config = dict(
    n_layer=19,
    d_model=384,
    n_head=6,
    n_kv_head=6,
    head_dim=64,
    d_mlp=1536,
    vocab_size=4096,
    activation='gelu',
    norm='layernorm',
    norm_place='pre',
    norm_eps=1e-06,
    positions='learned',
    qk_norm=False,
    attn_scale=0.125,
    bias='none',
    tie_embeddings=True,
    parallel_block=False,
    extras=['capped logits'],
    init='uniform',
    init_std_qkv=0.0375,
    init_std_o=0.00609,
    init_std_up=0.0375,
    init_std_down=0.00304,
    init_out_by_depth=True,
    optimizer='adamw',
    lr=0.00129,
    beta1=0.9,
    beta2=0.99,
    weight_decay=0.41,
    lr_head=0.00891,
    warmup_steps=298,
    schedule='wsd',
    decay_fraction=0.709,
    decay_shape='linear',
    final_lr_fraction=0.0,
    batch_tokens=65536,
    seq_len=1024,
    doc_mask=False,
    train_tokens=425100000,
    steps=6487,
    dataset='wikipedia_en',
)
Each number is 128 + 24 x the weight over its row's rms, rounded and kept within 0 to 255. Layers, rows and columns count from 0. Numbers have three digits each. The size before them is the row's rms in percent of the matrix's.

# layer 4 MLP up, 1536x384, rms 0.0508, rows 588-621, columns 96-191
110:133136093123141136079088152107079140138159136133107100096137088127137103150121124100162153136116178120101161138145107131148131172067106139123113140121117131141127110144170158128136130083122107133179136126078124108120121119136150138160089085146128169117141166138125104081142106147134145157
093:156122141143129148110127163122167148114167128163147137165160109126128131146133097138112156136087153119113142150120101150137171144146164091103113181108128129139140102127158140114146135153125147120164140122148157126079130159107101174103123108088128153128177126152108126100119122157136131136
116:141152121115176146170081123127122158124136086155092146138127207095131087120149072124117163096118154133127154125114126155161106124132175102134166102147144088138146124087119114122108108123138106114143125106122110117108116143095096130156176092110149148114113144113111095105139109131111130130
117:144139142123126123124089161178148089122157124165123095103141131118142159140118144121089118188155080115120131119136127135148129123101153148201133141112114125118114144118111115109074133123087141142133134109147124103125119113114113123146107119121146172115124109156127128106111104148167138157
094:126088139159150134157134117153147112110127105139123137131140165136191097140194123124156076168137132143097137121164142138156163138113115111116164131138114156146105129138121133152119173130114131113128149125109140143099134122152163127145093128126139136098142165098139145144154139129107145132
092:170110117118133146115120098171107148126140113163122170141112089087125106173117129103110121137114103148156115138147181134117109126144139165121187117119163152122096107139149129122141132145141110153110167147128165137086120136154180118148109181120142103121138117151132119131120135108141155133
076:134154112084103148150117142158128121109151132131097092111129156145164120130108127098084079153158132152111147100124137156134141150089119160158166128100153097130137134122134144140122128096105127108149161169161151122062147130124142144128117158137139146138138153097151122110110097130190130164
112:152138166169150129141120133129119117121131167091156132115172151131163145088133117135127078141142162137137148144133113156128167169106098143172152165153089107146088163111119132178138125122132090082137117130184140150115132123100129175083101142149142117147120153123087140154121141127148133158
084:161169117140187147149121151161131144136145123108069126162095127137160124157109137107141175152102139116131175125160156173159086101139150119130122128145146099139132141087106143151105128109134140107137173140134099142075141136118154159170162130127132155138127123138122090134160129178132106138
072:160119125114126148164127145188132153115109143155093116154127134104125116118132117118130117130123137123108136125120133098157161125074133099111208139121166109142145122136110113099119121118136122117155102170091155131071120122155093074157131101133129135090100130138087126148102158106123137134
101:141131105110133135126113131124100103187113129126117131081112126116130109137122132123124143120142146120116131132138111116136149124088109105168144147128119134108126157116174133125132140133170191130148114120105125104099121104123164170138136104145113139112145102139123112109120102172078079132
086:156114134132191146149125134182143130142124118122103101102103094113117124163126161142131134126118140086126135175128116138181140123148152166112114147113087158122148143127150144097131207128147072168134133143148095100095130113175134173115088114116116133151141126141099093086116110068175095159
108:155130103139147136120141145132111117159116119110134155122122079131133115154126131122132109129079095124137156128189184143188148105100098148155089112087113120118090138151141127122147125113130121105124139112101137187126091122155159159164085110144128096153168142141160123163128159121121104148
087:124136091119130112111165135140129125113080094109133109102152124152119102138109131129139129107124124156116164118096109164172142143103146078118166110120120114126153139120109128142109132163154132116127122182170100094086125109118136111121129109114118098141138142124146105075150103148100119145
110:172161129109170118128111154121140088128115133134114099111087090084140103155116150123129126121147088090106119118174130123143105162133092159140155122118135129130152123180100109116135115148114142082112138138115151126099148164117141126145151121151126146126135195134141105114116141118142118144
093:158169112137128182148107088165147141134093105127076129160142115088166128115136120090107144175130149134135167166165139157154108118144181138135130115127156070149086163112141125123092144131085159137148131157110134131094078114105094155095164137104179123112119123141135091152142119113131095149
080:160134086097138119146130106145127142118115127115107129161107105124133066183106108104142115114108130096159165150137170150138140118169143174128139119153137136137144148099143160146126127121156158105113164173143123145078065145124154107099132129129137108126137090099163148138136091110129154138
079:189187127121146153152089106158143155129114140123111136136122135080177098116139155095113105142147121095121164145179170139167123126137135151146152118134143111141114169106113155112116152140120129130151163138123149099062117133121147153159181125115152134113105133158106101109140144118109103183
085:140143100122155128145124119151151169122141137123113125106121127108132110102136122080125135128082100120093134182145155148167118117117145122138139134104133136116126160107140127106143167112131117127155120179122125148076137123106175125127166124098148136147113137134090107113143147151141122148
093:167167114152105166151117083147131119149089120139049114129108133108137124121163130092111094121106163102124184195135102136190122115132183122130115122100133113111139163155091153094099177128085126121115088130161115098097104105126118140130136150117173132126104163149120104117144121145145123168
126:151142119125121122140155133123165145146128140106120119127142107105154110119126117116103105138171133110102157140118127133116155166137154107144131130128104121130140138105126100147107115120116103135177163108143128151110119165139125107082152094168093115163129127139118150044119140121150141157
092:119140146110140156193142083103130147149134098130096124130108148093118105092143087141139151125131121121077160177129141135145122100168133085128131126134156124124128154130154136132139138156134115094125139148148125127080121144138143145132136123074127123106114116126103150139158122111117107122
118:128146106135123087122142153118107098155140136096118159126195123109113148117129109139123120143115148098090182190152117142124141165102148117156115139135104123130101211123128148107144136108090154086177125128158132116101123101124148151122105147130133139152125138131130140108159162142135121150
087:096104104125169139151136110139107127142107130133112155133136155145149105123137136142136146113100138124128127154182105101144120098130122151158147129191072148166114142125141128108136141121113096128185143124153146128066146105146119114142074165136114167135191160141121132118123111080106128140
082:148112119143114154162165114163103164129106158136141109122112121083125126118122119130147134159104095164125166161164146186174121089125161120146115121155158093147099183114122166119134137109100143112122156130152141192082098129128123152151137124108179085152121109137146130098146135106117099189
090:144175109120132164143107119119121162140121138123150152093107160111179101126115137104108090147123080133090152115138107148177163123145142089147179123161159111133070151104127128117087118162164143145120149100166093111097097167127115171136171121104160174130128160137116094128123139137184108152
100:148112167153178170191105117138169129139168153121122156139161144116144124108163109144147081116150125115116129170142106135141142131090111124131122149122133092100139172113155140125126141123104126107155147097168110120095142094155138142110111117145111131145095167134106124174144116097161137129
103:177134116140125155113130128129137127096115159166106154155133157088144122168135117129080106092100135154111125124120181137158126153134101153141138118154153130148053145141154119136067094158099157096134159114156153098123144152130120150130163140103134153137090115085128139086151137116101124148
095:179159153096141155130151099158129136106098125111097103143116087084128084112115147117141117157126096138154142155139158144121170109134144117107126133129163124134085149135099165131109151115107143131100145097179128146085094108121169117132137146127152127118089131103114130135156093133184142144
122:129118100137150134126144177118100156179130146117132117109125120129174142184148079149126109129165094118130168126146149168156150091138139107160088131100138128108119117123128133101126110138135139161161137113161119145114067108132069120180084109132112113114125114139175104081118089141151127162
082:154078100118168142095134165127137134120117094177118126155093141160129116165134165156095151110098120110123141118140172163143129073150137090157095137147125116164095127165148123150118126139155119151109182118106124084059110115153163134168105141112127124145133135093141131146114098149153135134
140:143150123148126145142104132114139078142123166126102111163169100091114107130104135136120119157129167094126126135130105113177157163132145136121146078159105102131113120130131111103160160102124132133159132103097110196116101153135113098139098128118111118115153193118166143096143125109123129142
120:156132116138127143170130137118150116150104151159134139146137094114116114164179099138119134133123145124150164137150145158120154137115140120137163156139138120172136160088102128160128117094093131127137116093134214141118145123121119127130109125085153126124089115178149117080126112125120120182
076:142138130109176149168119119172124130118125123136080124139105163139159087146141133103136098141136123139083180165168139156185127129131140068152143123151132102171111148140125132138100138163124102127146154138130141131062113117110147135139132097091142115136142160123080114155177121125157109160
# layer 4 MLP down (transposed), 1536x384, rms 0.0407, rows 588-621, columns 96-191
109:135133158108141107179168110173152148150116117090161136156155138087095186137106092160105154121171093110117093107102089142084107111133146116130170120125111102122102147125075102139120120123153142190156090127113158089121158109130115114118140134119106172154135134101108168154108118133115100088
099:123121133141135129111134122143126115146111141142130118138123112159141145116107160122139150156115133109149131157110153125148106160105101162089171133127119104106142111158162170140168089095064129114140137113094152165219108119122090123128160125164112121121119124128138124133145117114109118137
140:128118127132107132122149125193172167149110103080157160122151118167120102126125062089101155153132138098117138142122118120132160106143154130125162111035131118107130110181122115134099120136115160205101114110099127078118117125156112138157129167161129144098082112108110182110137092124140096125
110:151116111136107129130150155106140100139113126145109166121173085119103151128122127126144140118157095110123116155154137162127106136170136189108105129148114154125121157148098152085190111121117159073177134136158134119102107121134106102112071097185114133098120138155136085135129179122127152106
075:117179142141132125133113109125124140119096112113131101119130179053123156117127077121157181139142157125134114107135132172087097132142090117103140145103105098154176101134158093114135130118143124115075130127078156141098171139101117120115166133117153137145169084085094123106140150109144107162
096:131157119129118131143113087146160131115110124147127141104152134096165094150132130123125097158104072099154068117127111098123106170099154119105139134095129127136128134160124113134116114127122129130123156100119159143228144113106116143130110144113126126159079096111103085081161111089134134111
093:083053151154125143121102139155118086103142163136149145116137121154116146101133159150157132140157076146129154104123154107125145117140110125125099121126133135129096147155128117109133159172131078148129153120108154142168140160125139121134047137128107105141117129153139151156153211107156185166
111:114138128119143113162158152119133112143131119144123120123144109123110135152121123125134140146128160080101098121108142126110155058139142116153155172148098105119139125152141127103195150114120109108105120198118072133150107102111125154109114154104102154127089138122144123119129095138134165102
089:108123127110163122117128140112133149076164121135134133122073104195095098108087116117144157152092115154133119112118121156137098119185103088097109119151106162072101163141119134149122142107103127067122172142117124102157150117142137126139138111121116096156125088128108145143137159133169154075
087:112134144161134146140125174128164118175104157106143113125150167114128099127094141095163121088115117144118118112135140131105154132108077153125144116174160144132123140091162100165145143067174125093145129099137095136176165146134137138103135157119155125133100119114120137158136110095153138129
073:153134137126118139110164136140086134136141155120119128127159134146142124129092125119095121101137127131132167175121158141175107111142187123120150112164154178161091124130113131106127126109107115113127179146116117125131128167138151138122162099120140096109089133158167117118129146134103091118
094:131139142145121175148093117154111120127178142120114144139139113118160131110115154155095120100143144114130120101086112130166149150151116105148108162152108085097116129121159126152104158115129087114111161133136115114174122169101134092118127074167109118155157114113099158143159138124144107166
092:114129109149149105099160151114115158098145153129130108121115137140116174101147168137146118096124142149135150145151140120137116101119073138119155178077155147102090117128133083132123125127136149158152149164170159114118148139163144116134112136116121112181101116098165122131142121112134165131
088:103161134165117143175091117116111138175135148099077129139110150122132151106122139141098127094138166126134128143103143099112131129123104122136150146160109165162162141106098070133112157129135137104111108079111090124158131114161126098100144125133117127164090149137123154164136081098170151081
081:087141177092103106118118134122096137137089138101145124163172105182134112115164092142137132115150117135153139138112157111142119134133167146147132139103121133143131152130127107127128158144130136139107060123113163138136141150142114083147148109110138124149146132147142142152138106122122173121
105:136140137132169081110108151165128096156159096162125122125099124174128135130161124161101139124117153173133124115140095145107114052120135114144141133137114145110144131139143094136125151104169133137151118104138159168168142117125085126170094130109079170146135114127115123136069118121106168124
083:137136150145121140173152151177172179095117090135119172136112142131126125147133124112115131129140122093095096123134157118111084113137124122097120165148151131153094095162128101119144124138154131162120183089118171172163168136109121131136106111112175088095079084125095148145133167088164168121
053:124176135125159140137138090172172115128124150155104130141163153144142129087162113127106155144154116121120143138144105149142135133126127172149120154143126110125121181138141136133119120136168102151146128112162149146142129092155144111126136136152072180093071105059149153150110134114120159118
080:163130135158201113132099135157120131123124178147138106111122138142135106108142114123113143095113105130116112160138133118124102137117125103137131110106125079106105158134123126134102178067124146110151111119158112158170115159126147123098128146121131131162107144137126158151160142129151167122
098:104120118115127090084111149154091120101077156140146100119154157130108156124113121125120153129130117118103115120095132112099117150102124152125126123106154185161138094102136113137120155088149108126107118121107162127166141125164155145167098146155135114157096128113139094173171134115049183139
118:131100145113115152132152108158112105151146072099136082135101101140136089130166151140111079135109132130160082132092104168129141133138130189108111090145128139147126119077124118134164089073166159137169142140160144124122086141139120101111144137074108141138148145127142125139090114130123178088
085:196146144116160093136133157141085126185136093132121153155122149115117118153085081133088140166134113112132156135121137137144127108119140099129151149134149114123120102132138128145138066121130127137157130135140152128086127145150136125104112136133117146112101108115143131108104131157079171176
110:099164132125113106100111079105134160127147131167177120143151097119173137163128123136116094167147130126116101124088170122075160129126114148131130121182113127143139130093101103114096105148176141141087156140108115158153124151123127157138110153119124177137114144115180114152152116116149172064
099:146166139139145094099123129138145091141137116079153139106112136138131101128111100136142130161171136108130129129136141115129139121131099103133132146106120170129127124142137127142103141090165130153141135121137158117160116140124134116127128106110125138170138134133089112179121114046119142137
076:154148139093152147127110165141101115115127182139153160131102118091126074083094170123149098107127152112135151160111129167150126095100132059151102175108120111104099141133126155143115124072126147168150095112106133150127103134117149109116120112104144104165135118093080120115175132137119146107
083:073071101106118146138136128188127127133096146147113138146119119131083108132178118159110121147122127147147127187141104151105060131123144122124121124153149114125121148141132135108127145131075151143162119145146140133160151094145140084164136104106117118139126078117100127145124096142084138101
101:104168125139119125153182128142089106150095100136118138111144170127095120104129096144090135110108129117117147133162135126107126127124112163110107088115121116132114137151151109135121119101112101121169105122136085113126160116199169093164135162110147178138104115054126115164141126133133133076
108:120111149103126136107127104122141143121111141089164074132082149174113166104150109161094148184090134150108100137140160151109169130130162162123083125111166146125125145149162119106102133138133172081086085117116141132112124135121173139137131166110123182169087099098114131103097162130100124079
094:173164160142122116130153106123107145116142147117142135084128135101093113134131121127096092134109142138093126165127129080149130145114151137153096163127153104143107108158130115117100083128122119091118130109146104116183121133126153138099129144119162131149087169084173140111094139130150163105
105:142095148125118166123120115131120115135129147147119140099146139146175109145132116145153129161171123097117126109147151141096121093137127116133154123111117126097103159118150132130170139153132083099120160127148118187128141157113162108192143150069137120147132138072101127132120129130081139092
097:115117145119139117121107118108141135093125131130129158131134127151147101126167151129127139101093078155138137148137103115152117119119136095152113120143150162136139133138154133161090130144117095128109156111125137114192127144099143110159147125145113100139161123098104123111114111097123088108
139:146144113101120137103139140065124162150136154144110072125134140135122144137158121151169158134109129143096152140125103119153141131134134141083134148144081077179137138165093134142133145106136090148157151124136142142133149132150136122152140140109178110118152133143099136107105110123142165111
108:113122125197119137142136123133116157126155119105098135134135130145122135097136109108104099107115167109128085150115107088177135133117120137110116106098102082104150110146123117117111126093153108126115102100142149126168132131135133102134130157178103119104109114095145154131091102117148110146
050:157171126138148136146163139160159111126109145173155141122125164152127140176136139151091124179151103138136133159144105099157141134125144129156088145139131139148108154172126140135134128095123111154129145108152136144168118111135176099111111143153156097146077099112148120156073112124152153161